config = dict(
    norm_place='pre',
    norm_eps=1e-05,
    rope_fraction=1.0,
    init_std_qkv=0.0381,
    lr_mult_o=0.815,
    final_lr_fraction=0.02,
)
Each number is 128 + 32 x the weight over the matrix's rms, rounded and kept within 0 to 255. Layers, rows and columns count from 0. Numbers have three digits each.

# layer 2 MLP down (transposed), 640x160, rms 0.0483, rows 229-251, columns 120-159
112150177127128146166106125177161130097119133094116136095135169140147106087171119135096117097149120162118166107137155112
102153111095134051080111168165166161117131101144124123080088176141181158119101161135084079083136115185160135070130174196
135121109095194109089148135093134109129061138133067073150138135145131125134121176142165129067173129091101022092108160130
147125142183100129161188089125172170134159050189072064174146102081156137071105101076101140094129118099155255074131103000
183164131106138115084170134189147141151118088116126145095118110109141128102067136111127067097175095146146197186086120098
126134091116158147153141115189157110141099164150142109110154135079140197149084131130204143187162132123157121131143140114
143119110089155200125148150152178093169098153162072095142162105103124121112043122117128121102121142106124127119113091182
117092155150134167154140140109076100155138129096092102110145142125126164113129149094145107170127163103136124099108097097
119128112131118091119146142094129136104142134162116138136134120136088126118135119147139121155104118149117142151123126066
155115158156085154127140083063131119069108139172121137124132092130140069161132136124180110146114136101136065135105098149
125093147134164146114100084157116139120130095143114116142146097141092112140140117093127153172070105134133146109103130091
135168122140173126150127084108105128168133084103097097153159167099074130141196153093128112142145098108114078107073113173
180113096102134141127117083133085122104094138180104115100071178110101091149168152108165146140110132131142082143161117156
127119094148133132191107127076133184131145125163138154154100126080168164127140077128140113155129191181142132131134119156
130111125128124138133150130127128122115123128131131121130145113135139126120140114143126115126146120144125148128127132119
137120065060143096176141101100111123119163135099158089129149175132183121061108113074141164109087109077138106175109088135
119104179086209109125146146122124116123192186077087106143156165112171130092118086127177162083113089135178139096094104155
087155105150106105145157130083095110107193107122102110094155050158150120059181146137191144077172101151171119174124102138
132118178094084121135147138088156135125110179124140121165108120042116071148075103112197123157081132144099052120084121118
094070112111154181166127178130178133104145099167142084131133067182132121174176114139194193112158132163122044144075057159
143149142071183122137154095134125167128162113104121122134151166097180125086168154084130127189131111163174169110104112060
088130118077066157147125160134143123142104174111137150098122178117099078123101114171081133123064139174092080089158129145
110109095093181103151117108122126148154089068152080091204092123114089086136255112143133117072159096126130028101079124220
# layer 2 MLP gate, 640x160, rms 0.215, rows 230-252, columns 120-159
138134164133142150150096068120118161201151121117134119157140127164092131151108120113162167179178125060080157187147157198
105101167092109127090093191121155100092122127140109051145090115117056128162107150099141150146054122129133112187148162090
147158140107148104140123153144135157124072125128178197140078154085058170129123120190120122121137174157105173181089197112
119117123099128152130155088110125131051117137178139112113165145159160117124108103144085165061149101159138140173104166168
152149181133147093095110147110133114128167098095105113115121142135085130129142137077145151082141148105108105105136100110
084127120117173071100122171124106127158130147178101144161113140158154106163131159123117168154066201136145118103122112148
090129131118182165095108139141153195118143112147110097101143095102158059118136153145132127104096135111125133206114154072
102133152139132138130100140136110104148129097138147108144126111118121102129126126148105122116151114134136132134098134152
071194069107189128112075178102129120188130125134158143153149146120120117125137105074026122067157136141129112120127126114
093167121156141159114104130107131144136146175114102143105110129137099069124105107145122153122134097100123103135162152169
178131147158154144095093125089179104176118126149136102132122147139153122155132105125118138087144207121120128169141157158
171101149155104116150126122116148132150114133114166105135103158146111141091100141067137143141128138116109144110157115144
102112118198099135146151119092066144089137120115080153126102150092152093102119136144102089141128141237158151125126122077
117110129122127124134133125129124121139132140126127111120139124122133128123127123139129132116135124138135123121119115126
128142144118135101114123092114149133125115140090070108107120095127147168164122139183073209136154212127112129156138053146
096136091168168136070135115091199142075140123157093122217139134139093163165128079095106096177107098111110069124161159062
102171134160156120138181120167050083178144100111060082125116161142176138191094160142123134092125157174122075119096094116
154141121092153140129118110128122160125121118069128129126158120128153123139151103102100098075181152107142140131161150170
045102089167119152157062058082125118137091197133101167095083149129128150099101123170184050126097132174133154141132102059
104122118064123139222106122138139117152097116172127176104118152138091091173056106130113123166122098094133076174113158097
164151129158192143099106145098154081123107134169067090152143129126068147131068158100193150129169100112128166166153137157
117166111093175186178079187134074060162155132111143165176114160128128095125084180078184089115200178144094096202145137197
196082094060144147147152108087108166115082109140113125139126129078104105114135173116084110092118107109145102113103182094
# layer 2 MLP up, 640x160, rms 0.208, rows 230-251, columns 120-159
152157106156141102106171128170165079146085146059063139127060111114091109093102123099102121113106096145173174106084118105
089122119131134120147161075148120128145131125133151133147144137148180153121155104134085135154160079158141161128133094102
094101173075108080111146093123120093162103123133157139111183046124147139133181035156062166126130068099130127121130084101
104058077146113148115145081161102164077142137154166135120178121132111124141127167088097188080109134153126095132080124180
137074072108088145169111063111133147114090156107154126137089109128153085131097142103120096170135089115174168171106095116
127091149189109125106090105143108127074089149158110123111115138175150125159169155089068083159103146156151127196142168111
115110147129123135140119114101109142130147134142129099118150115133137142120126147124095138132102124136133123142135123112
145130102143120106121138127129161146100125156106111142112114168146147153135134115110158130130111158137124136122156131114
062063101102106085025149138144158137090146119157147130151122088082140074149166099118109196133059113179065109140116045087
121125138149122141116119143131129107118131141132106131115116111103105099119099130114110141141138094112156099128161150118
139158091120134146200145149129093140081113097132107134124109122108128107119066139129116168131101080162145158123149124155
071141108055176116095128119115110137131139144134115100117136102125140178139146104174111117106147135133111087127077132106
112108175075178144091125122161147091113138156158149099105128140130094154155133144140146142076115107066147123166104077197
114123119119137120126142124129123130130121125129137109112149137123127129123124125135136116122136122142135111124128124125
120118082098107154124132101132150079107158176140197149196083078137122170177141121109156064100114145085078134124058146151
104138135099078159207137133149151118087060087186087114127107169130147144119132170145150129155114135079162151175101159204
105160105151121042126131090098116084145116176147091110104118118103219108189093142194167173062111075140092108104062136163
115126127084128116140129141151200091142155133081128097092157123100141142105069143120140124076153109076082098169152127089
134173153077104079118107161165153095079103130068164159129191132132132143143188138124103169144141142077118095128123169163
109107164070157123097166128140134111190143105134157176107144166120097106165128102121133121140100093136174139150106140126
123083151138080111118160107149125095107171116152107063120175125140144112068092106151106158130148148144187141161069124136
149099165171126138019197079127158204155197126087045073076175055160119235142193099139153194112169067081089110126158176143